{"num_hidden_layers": 26, "hidden_size": 128, "num_attention_heads": 2, "num_key_value_heads": 2, "head_dim": 64, "intermediate_size": 512, "vocab_size": 2048, "hidden_act": "squared_relu", "norm": "rmsnorm", "norm_place": "pre", "norm_eps": 1e-06, "positions": "rope", "rope_theta": 1020.0, "rope_fraction": 0.5, "qk_norm": true, "attn_scale": 0.193, "bias": "none", "tie_word_embeddings": false, "parallel_block": false, "extras": ["some layers without attention", "local attention windows", "shifted keys", "gated attention", "a norm on each head", "value embeddings", "an embedding shortcut", "skips across layers", "capped logits"], "init": "trunc", "init_std_qkv": 0.0491, "init_std_o": 0.0, "init_std_up": 0.0491, "init_std_down": 0.0, "optimizer": "adamw", "learning_rate": 0.00267, "lr_mult_o": 1.18, "beta1": 0.95, "beta2": 0.95, "lr_head": 0.00673, "max_grad_norm": 0.5, "warmup_steps": 576, "schedule": "cos", "final_lr_fraction": 0.0, "batch_tokens": [8192, 16384, 24576], "max_seq_len": 768, "doc_mask": true, "train_tokens": 105900000, "max_steps": 7083, "dataset": "wikipedia_en"}
Each number is 128 + 24 x the weight over its row's rms, rounded and kept within 0 to 255. Layers, rows and columns count from 0. The size above them is the row's rms in percent of the matrix's.

# layer 2 MLP down (transposed), 512x128, rms 0.154, rows 384-410, columns 0-127
size [ 49 112 106  55 125 113 126 118  56  60  46 106 100 107  97 114 125 124 121 103 106 112 118 128 101 111 133]
[[138 113 133 130 139  86 176 100 134 109 109 133 106 141 100 158 146 100 115 112 139 130 187 119 158 112 135 151 117 174 115 164  83  67 135 120  92  83 123 112 114  66 101 157 162 133  98 122 132 125 134 114 118 144 115 114 137 127 114 123 124 103 107 105 149 124 142 102 133 129 175 144 100 141 111 108 147  92 131 178 167 131 141 156 158 114 108 163 113 115 103 120 165  93 125 157 141 139 137 136 132 143 135 185 133 125  87 126  96 104 138 130 144 174 147  94 125 106 134 115 143 161 131 155 146 128 104 148]
 [153 145 144  91 129 133 141 111 116 111 102 159 144 118 146 137 105  75 134 128 115 149 148 122  94 104 128 121 112 129 156 134 157 135 148 108 125 174 120 146 155 127 105 133 150  99 135 108 115  91 154 140  86 134 107 123 149 147 139 102 108 117 111 131 142 135 124 141 127 140 134 128 109 133 121  92 119 176 144 137  71  85 105 156 165 203 121  71 142  86  95 114 114 108 152 140 128 118 106 128 160 124 105 106 125 122 141 132  78  93 164 140  95 141 110 101 110  82 102 165 145 146 182 119  89 133 138 121]
 [129 109 141 129 124 122 172 144  85 106 148 144 117  95 133 117 124 105 146 130 111 114  99 193 166 143 118 113 135 121 145 164  81 112 145 116  96 111 139 127 131 143 155 102 141 154 110 102 135 125  82 159 137 113 140 101 111 141  98 117 102 114 113 137 112  95 131 150 133 149 140  96 167 112 133 122 132  83 128 150 156 130 103 132 111 122 131 184 110 123 127 177  88 100 146 158 129 147 101 139 141 142 111 145 143 163 115 159 160 188 156 122 167 115  99  89 152 149  68 131 140 100 117 140  96 147 109  99]
 [128 113 110 122 156  70 115 125 130 137 123 163 114 119 109 161 169 107 127 139 186 146 132 152 139 138 117 155 130  96 126 126 123 123 100 142  96 128 155 111 126 145 146  92 148 149 110 141 149 118 131 148 111 112 111 106 126 114  96 114 155 176 121 124 151 153 108  97 100 148 127  81 132 130 124 129 105 146 137 124 135 140 155 119 115 114 165 132 116 100 131 128 109 142 149 112 179 118  76 101  99 119 202 167 114 104 145 121 107 128 132 107 119 134 120 114 140 152 138 153 128 200  99 139  48  95 151 118]
 [151 108 141 155 106 105  86 145 142 121 128 164 131 143 118 152  77 133 132 125 104 142 115 109 125 104 148 122  90 113 118 113 117 122  71 123 143 139 126 118 122 128  92 144 156 140 142 141 102 133 111 149 113 124 162 184 122 174 102 125 177 145 158 131 154 114  69 121  92 102 124 211 147 154 107  99 135 135 108 129 133 139 128 132 130 129 177 148 122 141 121 160  57 128 135 139 134 125 148 107 111 116 172 118  97 152 101 121 131 112 154 118  99 150 130  94 108 135 140 140 118 106 114 176 107  98 134 123]
 [140  92 124 116 106 141 124 120  91 152 100 147 149 151 104 179 126 142 131 172 127 115 154 121 143  94 156 168  92 149 102 156 141 171  88 145 140 127 110 117 163 112 154 147 122 141 166 143 112 125 116 133 134 111 114 157 114 161 126  99 129 163 127 154 107 115 135  88 150 145 133 169 127 198 137 121 140 138 108 133 136  98 159 110 129 109 117 129  91 110 132 169 134 127 120  69 154 164 169 148 144 103  93 126  86  84 163 157 103 120 122 155 175 120 119 105 134 124 157 134 100 136 138 111 143 118 105 121]
 [134 101 156 156 112 115 107 155 113  93 141 142  96 112 127 166  76 122  92 108 120 146 145 160  97 166 125 165 139 122 121 143  93 116 124 133 107 118 125 118 137 114 138 125 152 161 131 108 127 129 167 116  74 166 141 149 107 159 127 135 113 108 125 121 116 163 103 145 138 129 171 141 134  95 152  95 115  87 150 117 136 115 117 139 145  91 104 125 156 111 132 163 128 102 137 110 192 132 149 125  84 136 146 152  98 158 116  93 128 155 156  98  69 112 149 143 115 141 130 140  83 129  90 100 165 150 118  86]
 [116  98 151 106 137 130 123 126  99 101 125 132 100 165 163 120 147  95 153 181 154  87 158 135 109  70  83 143 111 118 150 114 160 113 122 167 160 125 104 110 108 138 103 137 123 162 139 178 143 102 128 112 161 102 117 114 134 134 130 111  99 133 129  98 156 102 129 128 124 121  95 113 117 162 104 142 112 110 150  96  61 155  85 157 107 157 106  92 148 118 128 139 120  94 159 127 135 158 126 121 145 111 139 153 128 156 104 120 169 119 120 157 133 157 116 124 162 172 123 132 105 111 132 131  78 129 167 125]
 [134 162  98 180 144 141 107 141 107 134 135 131 142 134  90 163 140 101 162 109 127 118 157 158 161 105 193 175 133 135 147 117 179 136 130  99 111 132  87 146 114  95 139 102 119 123 166  89 154 124 137 138 134 130 110 177 111 105 115 135 138 112 139 121 133 118  95 122 166 137 120 179 131 160 121  95 151  96  94  99 127 111 135 139  99 121 159 120 147 135 127 112 160  86 139 138 118 124 132 113 152 102 127  88 130 149 143 137 101 145 119 160 100 123 112  80 111 137 116 134 190 124 113  94 141 125 159  85]
 [104 101 120 163  83 152 141 144 109 114 103 146 143 173  96 121 110 129 167 124 126 175 102 156  95  70 125  85 101 111 103 122  98 139 130  89  73 123 136 104 129 157 116 111 108 110 129 132  86 137 149 122 116 163  86 158 140 132 141 152 106 144 171 119 105 140 128 118 140 154 124 136  84 125 168 151 150 168 113 126 180 145 124 111 106 117 122 162 118 132 115 141 124 159 121 121 172 133 144 175 161 116 126 120 125 179 122 117 159  94 143 132 110 170 132 134 140 153 111 126 117 117 120 164 103 103 130 134]
 [179  88 151 138 139 116 128 170  96 120 139 138 116 127  79 120 131 142 130 124 122 130 119 102 135 149 123 162 151 109 126 154 155 133 143 136 127 138 111 117 125  82 116  99 124 154 104 124 113 136 145  88 110 128 141 106 127 127 126 123 106 139 104 150 141 150  93 131 173 106 122 129 150 131 106 124 178 116 117 149 122 118 116 167 106 144 125  94 148 169 116 124 143 126 102 141 117 152 122 127  94   9 158 123 137 130  99 105 113 165 128 102 120 106 171 140 116 192 101 153 110 129 175 133 104 123 140 122]
 [130 160 140  98 154 130  87 132 138 139 136 148 127 161 137 124 119 121 122 150 133 176 106 156 142 118  67 136 133 179 121 124 106  94 174 110 168 160 181 131 139 117 124 133 138 123 110 142 156 131 151 148 144  99 145 112 138 130 142 153 143 130  96 108 108 124 155 133  93 127 173 106 157 139 159 102 152 117 113 121 144 108 161 103  91 141 110 128 127  86 149 146 146 154 171 109 137  96 120 113 119 175 148 127 130 131 127 130  86  72 126 140 143 109 154  74 101 103 122 160 159 122 167 159  86 110 132 144]
 [147 153 118 143 104  79 110  79 141 132 128 114 119 119 138 157  97 104 175 151 102 141 153  87 155 146 117 117 104  99 117 104 139 123 142 114 167 124 104 124 153 120 140 125 140 112 136 184 134 132  93 136 106 146 110  85 112 126 101 162 103 154 106 167 128 100 150 115 108 107 134 131 172 160 178 164 170 129 106 138 118 143 133 124 135 136  97 161 121  90 148 154 125 115 171 105 150 118 143 118 138 106 132  78 148 124 133 144 144 129 113  90 149 122 145 141 149 104  88 165  88  80 105 153 111  92 132 145]
 [122 119 105 148 170 138  64 172 140 105 163 130 143 119 120 141 123 166 132 150 139 135 151 160 132 126 164 165 154 153 102 132 121 114 156 124 146 151 100 109 152 135  79 120 121 150 135 144 111 128 111  91  98 126 123 140  95 102 125 193 120 117 148 138 119 174 137 144 146 120 121 127 139 183 147  93 108 149 170 146 127 115 135 137 125 125 137 113  83 142 121 161 121 113 147  93 107 147 137 144  77 123 133 139 123 124  80 116 165 101 140  80 142 126 170 176 135 118 100 131  98 146 144 104 129  86 123 100]
 [140 122 136 122 131 140 128 135 149 100 154 139  98 144 109 121 147 124 158 166 120 158 101 104 104 176 148 182  95 124 146 120 122 124  97 123 132 140 110 139 121 117 119 110 117 121 105 115 166 150 141 166 129 145 133 129 127 147 158 108 137 126 122 136 122 168  99 138 157 164 115 111 197 111 116  86 174 113 116 115 105 150 154 172 127 116 127 168 152  94 121 134 133 124  63 130 175 132 131  91 139  93 148  93 217 142 140 154 141 131 137 133 156 118 125 129  98 156 115 140 165 118 126 156 146 114 131 156]
 [ 99 119 168 118 133 150  94 129 148 150 141 127 104 121 144  89 119 113 114 165 121 157 174 162  96 121  79 144 120  93 152 107 154 103 140 146 107 185 131 108 123 132 136 114  72  90 124 153 150 140 126 116 150  96  73 156 146 163 102 148 132 141 140  92 112 143 133 116 110 129 105 136 168 149 149 107 149 114 155 113 134 107 143 152 148 103 137 116 153 140 118  98 181 145 145 117 165 119 136 137 145 157 154 135 149 169 170 122 139 168 127 136 117 155 123 116 123  92  93 121  89 125 128 137 111  83  84 126]
 [194 137 153 125 120 131 142 147 115 121 123 123  90  90 150 152 109 135 104 124 129 113 144 129  99 159 106 158 137 122 115 154 121 127 146 132 140 149 108 171 156 125 120 134  96  91 175 162 123 151 132 171 181 114 125  94 148 123 133 133 147 105 106 172 155 117 161 125 125 101 151 122  94 143 183 189 129 125 145 127 144 122 137 133 117 143 129 136 102  93 134 134 120 139 156  91 151 156  61 143 141 105 137 119  86 109 108 130 101 117 134 125  95 116 124 118 136  63 124 104 107 121  81 164 112 140 138 136]
 [134 107  62 143 158 140 129 138 136 125 102 138 130  97 106 112 115 130 137 144 134 121 138 131 132 120 129 134 167 125 119 131 134 137  79 186 143 110 139 115  75 149 117 111 136 108 139 153 115 113 109 118 152 152 124 119 145 128 176 166 162 127 158  95 110 127 100 137 114  72 159 100 126  88 138 177 120 142 119 153 112 132 142 114 104 106  68 150 138 164 147 106 127  79  98  96 131 105 138 124 156 126  87  81 113  87 111 101  80 112 125 118 122 147 135 116 162 125  99 116 123 136 124 112  85 126 137  82]
 [156 113 173 147 139  80 122 110 107 116 119 114 105 135 145 157 117 137  92  95 143 143 170 148 151 140 126 113 130 128 120 111 136 157 133 141 181 173 113 128 133 122 142 117 122 151 156 141 107 120 110 159  85  96 118 141 133 132 117 111 116 147 162 142 156 131 142 106 171 113  90 142 178 164 129 143 152 123 162 163 137 113 110 140 118  95  96 138 184 123 122  71 100 113 105 157 117 119 164  94 130 130 125 110 110 122 104 134 119  94 144  82 153 107 148 153 105 142 141 183 105 153  95 115 141  97 104 166]
 [123 112 136 131 110 159 119 149 111  92 115 177  92  85 103 116 167 135 140 200 131 151 108 146 149 142 134 113 105 126 137 203 105 134 100 138 125 127 137 116 140 147 136 171 157 151 134 100  67  99 149 138 122 133  90  94 134 147 109 174 129 142 135 155  90 114 106 139 135 120 132 101 123 103 130 107 136 117 122 123 101 104 142 115 113 172 137 121 121 136 136 146 123  96 123 133 165  87 112 148 142 108 129  95 186 193 113 124 140 160 157 113 160 128 115  97 124 137 126 158 138 132 114 106 136 111 152 137]
 [149 104 175 154 139 128 117 130  88 119 124 146 155 132 116 117 134 136 108 105  86 170  87 153 117  95  88 100  97 142 103 122  65 153 114 109 108 112 113 142 135 106 140 120 152 136 114 137 136  97 100 138  88 143 134  90 114 143 125 129  97 126 142 116 130 121 147  89 106 108 122 132 146 173 166 132 183 142  94 148 149 159 112 144  89 175  91 164 178 121 141  99 158 116 163 125 169 139 158 133 154 108 139 112 113 123 159 126 106 134  84 102 113 117 164 134 139 116  99 119 122 112 140 114  93 134 111 137]
 [165  98 178 141 145 161 144 160  78 123 146 140 106 100 145 103 101 150 107 164 120 196 164 148 126 130 131 172 111 127 123 126  81 110 125  92 166 146 113 116 115 131 121 129 124 152 120 159 103 146 115 134  81 117 115 145 121 165 131 122 144 110 119 120 111 108 108 122 105  77 168 135 166 150 152 125 154 107  88 119 155 134 148 141  85 156 135 109 157 154 137 151 112 172 132 123 153 113 134  89 107 105 155 162  98 133 139 120 144 106 123 143 120 122 131 104 156 115  88 164 125 140 157 165 116 152 134 108]
 [127 104 127 127 132  98 136  96 125 141 101 107 122 130  82 147 127 128 150 144 142 110  84 130 121 151  84 151 145 143 133 114 128  63  94  98 138  96 114 142 133 154 109 119  97  89 111 146  90 123 120  93 101  92 152 116 130 120  87 170 146  93 129 102 111 126 117 119  58 139 135 113 152 150 129  82 111 103 112 106 120 154 115 141 121 134 144 159 108 137 156 181  82 149 118 159 107 145 118 150 105 127 121 101 123  67 123 130 149 105 133 156 157 139 107  94 144 131  94 113 130 152 111 158 154 150 144 155]
 [128 123 129 118 143 144 142 136 121 122 100 115  75 130 118 104 105 150 132 118 116 156 125  91 136 157 132 139 106 115  96 144 145 102 113 107 109 109 169 106 117  97  91 139 139 157 101  88 120 146 111 123 150 112 112 184 143 146  87 148 155  85 167 135 130 143 127 146 122 125 158 153 126 129 159 122 154 127 127 105  99 105 109 106  85 157 180 104 143 124 137 136 125 124  90 150 113 119 125  60 104 119 209 126 147 132 108 129 125 141 137 132 155 156 141 137 123 134 149 166 100  67 116 136 112 174 160 128]
 [151 131 127 155 107 144  91 112  97 137  96 107  96 141 141 117 173 154 113 139 126 151 137 106 139 112 142 100 123 121  73 115 131  79 147 128 106 144 117 103 166  97 166 136 118 146 120 133 137 126 126 163 161 125 151 115 172 115 140 114 135 129 155 155 120 160 134 118 129 117 122 102 112 176 186 136 150 164  75 147 139  97 121 132 114 173 125 190  97  83 113 149 155  86 145 129 137 125 127 114 165 162 150 148 107 105 156 120 134 126 110  81 127 124 172 101  98  87 114 132 129 153 136 146 145 111 125 134]
 [130 136 130 134 131 103 133 149 123 112 143  89 131 104 138 152 110 123 112 145 116 126 154 134 128 111 145  96 127  97 112 128 117  71 105 170 127 123 105 113 150 124 132 124  83 118  43 119 117 111  84 148 154 136 149 127 117  97 141  99 159  93 150 117 136 153 137 135 172  73 176 157 137 138  95 163 113  97 119 136 134 112  87 124 113 102 125 132 138 174 109 135 126 104 150 103 121 140 179  75 111 132 122 134  82 155 101 114 141 156 123  91 135 141 110 153 142 130  77 167 129 132 110 143 106 113 148 147]
 [135 157 148 118 139 128 174 122 120 115 107  92 132 133 107 138 109 104 122 130 117  95 137 127 130 142 125 131 112 172 110 108 125 124 129 103 122  95 113 115 157 144 132 134 159 104  93 128 126 110  84 126 127 113 169 131  98  79 131 126 148 147 124 119 115 205 147 104 130 168 166 159 122 122 142 148 142 140  74 122 140  85 130  89 131 146 146 148 107 123 124 170 163 133 158 112  55 105 102  96  96 152 135 114 122  90 123 135 180 110  86 105  97 117 141 108 177 108 130 129 116 129 122 170 135 149 146 130]]
# layer 2 MLP up, 512x128, rms 0.162, rows 385-411, columns 0-127
size [114  97  64 125 109 127 123  62  67  54 101  86 106  87 124 126 121 124 113 104 105 131 125 105 103 132 158]
[[152 139 130 111 103 174 118 144 104  91 134 117 128 123 122 120 143  99 131 165 138 123 141  91 125 136 204  97 165 134 154 170 143 151 129 130 137 111 146  76 105 121 105 149 165 142 143 101  97 126 148 141 113  90 170 106 126 141 104 136 105 122 112 142 130 134 116 133 127 158  81 127  83 145 100 104 132  95 179 135  87 127 110 108 125 115 132 142 121 152 108 175 132 135 112 114  81 155 121 179 117 113 120 107 132  84 105 123 113 135 135 129 117 130 130 109 116 165 120 135 182 110 132 120 169 180 110 103]
 [156 137 102 129 101 181 154 141 144 115 161 139  88 115 160 104 129 177 106 127 157 111 122 162 131 145 135  98 134 142 132 150 110 103 110 144  91 125 122 141  85 114 103 139 137  46 151 142 125 106  77 120 120 128 135 145 116 147 119 133 121 100 157 122  85 119 120 148 143 140 159 116 128 135  91  96 134  88 139 119 166 156 156 102 118 114 167 133  97 123 129 131 103 126 134 112 123  89 107 149 128 183 142 171  89 134 131 156 104 177 150 140 106 108  74  81 137 118 132 127 116 131 111 130 147 120 129 117]
 [107 128 155 103  94 160 148 191 116 121 152  75 141 147 161  95 133 167 115 145 127  92 142  99 154 166 176 110 136 127 162 140 125 125 133 134  94 132 115 133 138 132 119 164 118 120 149 121 106 100 104 111 130 111 167 127 142 115 135 139  91  85 122 158  71  87  90  98  87 144 125 145 100 107 100 119 110 127 144 129  82 132 135 108 149 121 129  94 109 133 165 136 100 113 105 158 117  97 123 153 157 157 147 115 140  76 142 128 136 140 111 125 138 111 124 103 154 136 143 121 134 130  88  87 166 161 128 124]
 [122  86 147 122 102 186 162 163  93 119 132 112 108 130 144 104 168 121 149 100 149 102 121 140 145 116 122  94 133 136 122 151 146  86 136 138 111 150 172 167 106 177  96 151 119 150 137 132  59 123 131  97 130 134 175 139 124 140 140 152 157 126 144 140  79 160 132 151  88 103 126 164 153 101  78 101 120 149 126 130 117 119 151 131 140 116 117 123 133 122 123 142  96 108 115 173  78 112  98 147 113 144 141 122 110 136 139 150 150 140 132 179 147 117 111  84 106 158 126 153  95 111 127 130 108 134 150 150]
 [135 144 125  86 116 152 135 142 121  89 130 140 119 132 157  94 146 160 118 150 137 105 125 115 147 140 179 116 165 168 106 106 156 118 158 132 116 157 115 162  99 111  94 160 115 106 162 124 103 107 101 132 131  98 156  95 121 147 126 120 137 101 131 104 118 109  90 130 120 131 142 135 133 148 119 163 105 139 135 131  74 154 106 127 125 128 117  91 126 139 121 146 133 137  90  94 125 145 125 144 161 100 142 137 102 131 149 159 110 172 199 144 156 141  99 117 183 106 148 159 187  87 104 135 121 179 127 111]
 [135 102 149 118 108 161 124 156 167 124 141 114 155 124  92 102 155 202 107 145 146 133  92 123 174 120 132  98 161 109 123 142 119  99 142 132 127 138 132 184 123 148 137 120  99 145  98  69 127  99 126 111 130 150 127 109 133 148 128 148 146 102 139 144 150 138 118 144  84 135 118 133 140  83 149 117 141 114 179 118 159 132 143  90 132  81 125 149 110 124 142  93  68 118 120 166 155 143 118 125 133 135 131 115 103 146 128  97  98 148 109 142  97 135  85 123 148 134 126 134 136 182 102 102 131 126 151  71]
 [155 110 132 136  88 147 123 141 118 155 163 111 144 109 116  74 142 182 137 128 137 130 149 120 138 183 140 127 156 165 129 117 135 164 121 123 116 155 138 151 103 138 129 135 129  94 131 114 169 146 103 122 132 105 140 139 151 159 130 128 121  90  88 153 131 130 120 131 153 147  82 115  82 156 162 108 115  88 137 156 110 132 111 104 118 116 132  89  84 162 107  98 106 104  59 135 120 130 105 156 125 121 102 129 129  92 119 133  75 135 142 131 121 114 108 108 169 122 123 162 164 144 130 130 148 134  81  76]
 [110  96 142  94  98 152 183 146 121 107 129  93 149 172 174 104 192 122 124 148 134 117 125 106 122 167 147 102  97 147 172 131 117 116 149 133 102 122 147 150 104 125 114 174 117  78 117 129 111 123 108  98 123  66 152  88 150 125 121 120 119 106 115 131 113 101  94 103  71 123 115 138 124  97 125 120 119 123 148 119  88 122 131 137 173 131 135 118 112 136 147  97  85 102 127 147 109 110 131 144 145 117 152 142 146 121 141 130  96 158 125 153 156 104  89 118 109 128 155 116 167 111  93 137 176 135 111 119]
 [107  93 158 114  97 140 162 175 120 108 140 130 128 181 137  94 140 123 106 138 138  66 113 119 134 173 172  89 122 152 159 127 119  99 132 173 128 128 122 128 103 125 134 153 150 103 106  94 109  94 106  83 164 107 196  96 122 103 155 127 109 115 136 162  99 140 114 102  89 160 112 132 109 127 113 107 124 138 124 131 113 144 139 125 177 135 127 126 111 140 141 126 122 114 112 129 109 100 101 172  98 159 110 144 149 127 114 142 118 137 142 150 130 108  91  97 133 116 164 175 142 142 123 103 172 148 115 137]
 [109 109 160  82 105 146 147 188 100 101 145 108 148 141 129 103 132 150 140 142 137 111 111 105 151 174 158  99 127 167 174 144 118 113 172 139 115 133 146 127 100 160  99 146 117  90 107 118 118 129 102  95 146 105 158 120 159 129 138 115  87 110 115 105  86  97 109 119  80 170  80 140 119 117  87 103  94 142 125 135  96 121 169 111 150 106 120 110 105 133 140 104 105  95 101 152 104 127 127 140 121 142 131 124 108 113 104 123  99 152 138 143 143  94 104 130 157 118 155 133 149 129 107 122 197 145 130 116]
 [105 133 131 138 111 125 146 130 120 115 146 115 151 130 144 117 127 113 135 134 166 100 155 122 122 129 135 135 119 141 151 148 161 171 159 181 150 128 115 153 102 148 124 155 142 113 116 135 133  94 173 118 155 125 123 134 187  78 120 107  82 117 131 164  68 156 112 116 103 151 156 178 122  92 132 128 147 183 121 135 109 154 111 107 110 144 151  95 106 144 107  97 151 116 147 126 115 102 116 157 117 103  96  98 121 120  76 138 122 133 135 129 144 113 116 139 131  99 131 170 138 161 114 127 127 123  61  69]
 [ 73 111 105  85  87 138 124 124 156 126 148 138 153 131 176 104 146 150 109 185 150 106 133 117 158 145 122 139 134 133 129 109 143 100 153 137 151 103 142 120 123 147 163 165  69 124 107 138  93  94 120  96 101 116 127 109 131 138 129 120  90 111 116 111 146 103 116 126 105 143 121 148 151 133 125 123 129 135 123 165  68 120 177 115 156 154 138 123 120 163  88 113 119  93 118 125 158 129 123 142 119 149 138  94 149 111 188 141 114 138 144 122 113 139 105 156 165  91  77 117 140  97 103 144 145 107  85 146]
 [108 107 127  80 106 144 146 167 107 119 108 109 133  92 165 127 128 150 137 127 148 124 134 106 134 189 128 116 151 126 128 152 137  79 149 108  82 112 134 125 139 138  96 111 135  84 109 127 126 115  60  98 110 113 161 102 141 122 142 147 111  86 126 141 124 126 127 109  94 132  92 113  99 102  99 105 102 143 124 116 101 122 137 129 153 148 161 152 107 106 126 141  81 101 143 162  72 101 135 129 171 118 127 144 172 141 124 179 103 154 146 117 155 140 119 143 167 136 106 149 162 129  94 112 157 118 138  96]
 [125 106 114 110 140 118 153 134 166 132 135  91 126 125 160 118 167 130 132 159 143 135 120 124 160 149 132  93 143 158 168 116 106  88 122 111 123  99 136  86 153 161 154 116 117 131 132 137 110 124 157 144 130 153 110 129 222 118 150 140  97  94 112 125 112 100  92 127 118 109 149 107 120 107 130 109  98 147 128 119 104 147 175 153 118 127 155 152 112 146 174 147 128 128  97 154 100 119 109 155 129 123 150  90 154  80 123 120 106 148 192 118 152  96  92 104 130 163 130 173 134 166 146 135 147 132 114 113]
 [110 115 130  78 123 127 128 153 153 108 144 121 151 156 129  89 135 135 140 122 157 100 138  90 134 139 178 131 129 173 154 156 144 147 104 140  96 160 128 147 133 144 144 120 126 113 147 137 180 140 149 108 154  96 190  81 161 102 100 109  73 139 100 130 141 123 126 122 134 163 110 168 100 111 139 136 150 142 146 104 118 156 144  92 142 127  94 110 140 151 123 157 116 129  84 122 119 108 129 126 115 164 110 159 162  81 153 178 101 136 112 104 137  95  90 119 106 100 163 116 108 129 107 124 130 147 101 107]
 [159 124 123 135  64 114 121 153 146 122 112 117 138 142 126 117 134 154 130 150 129  87 109 152 166 173 101 119  98 128 120 126 146 148 117 172 144 140 137 128  98 175  88 161 121 138 106 132  84 151 121 108 143 122 161 110 137 135 110 114 146  53 121  95  93  98 114 134  94 128 104 153 159 122 122 146 131 117 154 111 105 106 149  93 167 132 146 141 158  88 138 131  81 114 131 137 107 117  78 161 147 117 132 114 149 107 112 115 142 142 146 132 109 126  84  94 130  83 119  92 104 119 135 121 131 181 158 129]
 [155 135 119 137  69 156 128 143  99  93 116 144 138 125 138 145 111 145 116 207 145 106  96 135 128 150 153 103  85 131 140 109 136 128 148 155 143 101 127 138 138 156 108 140 127 162 125 142 111 108 101 125 141 135 132 128 105 142 126 141 131 104 142 112  88 127 110  97 108 132 103 154 142 121 138 139  89 172 125 148  82 122 149  93 173 107 162 166 117 126 129 107 115 138  64 121  81 113 106 113 113 138 121  86 124  90 100 105 101 148 159 139 137 111  92 123 124  99 108  88 127  85 139  78 140 166 135 138]
 [124  86 163 114 113 144 174 134 135 142 156 111 154 147 139  62 160 153 148 132 167 135 148 160 150 113 147 137 113 106 163 129 145 155 144 171 131 123 148 156 132 146 162 131 136 136 137  98  93 143 141  58 134 151 108 124 124 149 119 143 131 131 128 124 125 123  96 116 142 121 119 112 119 150  99 108 164 107 182 108 117 141 131 149 143  84 151 129  98 132 114 104  95 114 102 148 114 110 140 146 148 156 168 128 114 139 134 166 130 173 123 144 205  75  92 166 151 108 146 144 136 128 119 114 117 132 129 117]
 [121 107 142 112 146 165 115 160 147  85 170 103 118 138 157 119 129 157 140 138 169 127 102 164 136 115 138  72 112 151 147 166  92  78 142 139 130 140 110 122 124 134 119 130 162 132  99 145  72 100  90 152 153 127 140 136 116 133 147 117 103 101 126 116 104 122 115 135  94 132 137 157 103  98 134  91  75 169  97 146 123 190 114 111 152 132 118 139  92 104 119 120 113 100 139 128 151 145 105 183 117 150  85 132 127 130 137 125 139 127 128 129 133 151 125 135 126 120 102 145 143 140  83 148 130 186 156  84]
 [136 157 107  94 138  99  92 136 166 109 117  82 133 134 151 133 121 172 151 144 144 112 142 130 145 143 116  85 132 173 154 146 140 100 180 151 100 102 115 134 100 163 137 155 123  99  79 125 147 128  71 171 128 115 142 112 147 109 135 110 135  74 140 133 117 128 115 127  83 129 123  99 114 113 126 154  92 167 117 109 118 128 138 113 131 102 141 147 125 118 122 102 127 153  96 156 102 102  83 123 132 153 111 143 140 101 167 113 129 139 151 158 146 108 132 135 136  74 125 167  92 145  98  81 166 128 142 128]
 [155  92 124 130 117 135 131 179 131 110 145 135 125 129 116 139 102 119 107 139 140 122 136 101 113 145 145 145 111 126 122 117 104 137 105 116  65 110 130 147 124 132 133 157 112 136 109 110 146 111 123 129  96  88 168  92 135 125 176 115  97 150 113 132 116  86  67 135 111 116 134  93 110  76 109 158 107 139 142  90 103 104 140 161 138 120 130 152 137 122 120 120 121 102 131 139 144 138 132 130  93 143 120  88 165 143 161 129 105 120 152 121 147 132 125  94  69 131 129 149 190 190 129  75 150 120  76 165]
 [102 125 158  88 133 130 131 177 109 112 133 104 101 115 154  85 141 103 125 149 122  76 141  98 196 163 146 108  95 172 149 160 125 133 165 124 123 153 125 121 146 118 110 132 130  86 145 137 130 114 119 104 128 118 160 136 162 107 151 156 106  78 102 123 108 122 116 101 108 154 117 128 118  77 156 111  82  89 124 142 111 127 118 143 144 137 154  94 130 148 170  80 121  95  91 117  88 120 108 183 125 132 132 141 142 139 111 111  93 130 171 119 130 129 143 135 124 141 141 149 132 139 130  79 155 134 126 135]
 [142 101 148 132 129 118 159 171 113 142 133 139 151 135 112 153 109 144 128 135 112 122 138 117 133 151 134 116 104 140 171 130 144 160 141 104 157 133 100 136 125 100 150 139 115 149 130  95  77  95 111 123 150  69 136 117 107 143 142  88 102 126 137 136 120  88 103 122  74 178 120 119 108 105 152 111 137 139 161 115 173 166 121  99 168  71 125 134 130 109 145 120 116 105 102 141 103 153 156 146 172 116 136 112 107  93 109 138 136 162 163 169 183 117 141 119 165 122 121  73 116 135 154  95 131 142 127  95]
 [115 148 161 139 153 136 161 141 156  68 141 132 111 119 203 104 135 146 115  99 178  89 131 158 129 168 115 134 152  98 127 117 127 161 130 137 141 145  83 161 125 120 142 147  69 119 103 122 153  84 152 124 105 114 120 131 165 120 139 147 110 116 134 122  86 120 135  98  82 157 139 133 120  84 116 111 133 134 126 136 128 161 116 144 156 102 141 115 125 159 158  88 123  66 127 108 116 173 142 146 140 104 128 108 126 143 109 120 112 112 169 144 134 110 128 128 114 141 139 115 160 149 101 132 127 132  99  76]
 [154 137 118 102 137 173 149 138 142 135 124  95 147 119 142 132 162 123 156 140 123 149 163 181 104 138 145 138 116 121 129 141 117 115 131 156  82 135  97 162 117  74 105 115  90  78 105 143 155 125 109 161 139 109 188 114  94 126 126 101 126 123 140 104  95 123 128 112 161 122 180  92 143 140  98 146 114 132 136  90 149 155  94 102 169  96 153 144  82 117 136 108 137  99 139 143  77 148 167 114 148 158 116 142 104 128 168 146 119 126 143 117 106 126 108  99 145 115 109 130 170 121 106 112 149 123  96 110]
 [107 144 116 122 100 162 180 156 125 147 132 147 170 122 131 118 114 139 147 144 161 104 112 101 152 100 138  92 118 115 115 178 148 113 130 128  96 110 132 112  68 138 126 109 176 155  94 126 117 127 113 117 151 116 100 117 113 120 147  90  57 125  92 148 113 119 142 114  90 122 136 117 150 106 124 140 139  91 136 151 107 134 143 122 169 101 132 122 130 143  98 134  98 137 157 130 110 135 128 125 158 101 142 122  83  65 119 142 123 154 187 113 158 169 123  92 148 146 120 155 117 123 134 152 147 164 151 159]
 [113 129 135 122  79 120 117 176 145 143 136 113 151 122 146 116 166 157  98 151 175 124 103  78 152 157 124  97 119 118 135 163 150 105 147 104  78 133 119 107 137 114  98 132 118 105  97  92 102 104 115 108 126 139 141 117 163 118 135 123 124  67 103 128 130 121 107 102  97 150 121 130 122  89 138 143 124 155 143 116  89 177 123 154 125 130 131 138 108 105 153  86  96 117  92 177 134 103 151 111 134 144  87 136 153 116 163 135  71 110 161 131 149 119 110 125 108 147 147 114 140 156 110 154 172 164 113 122]]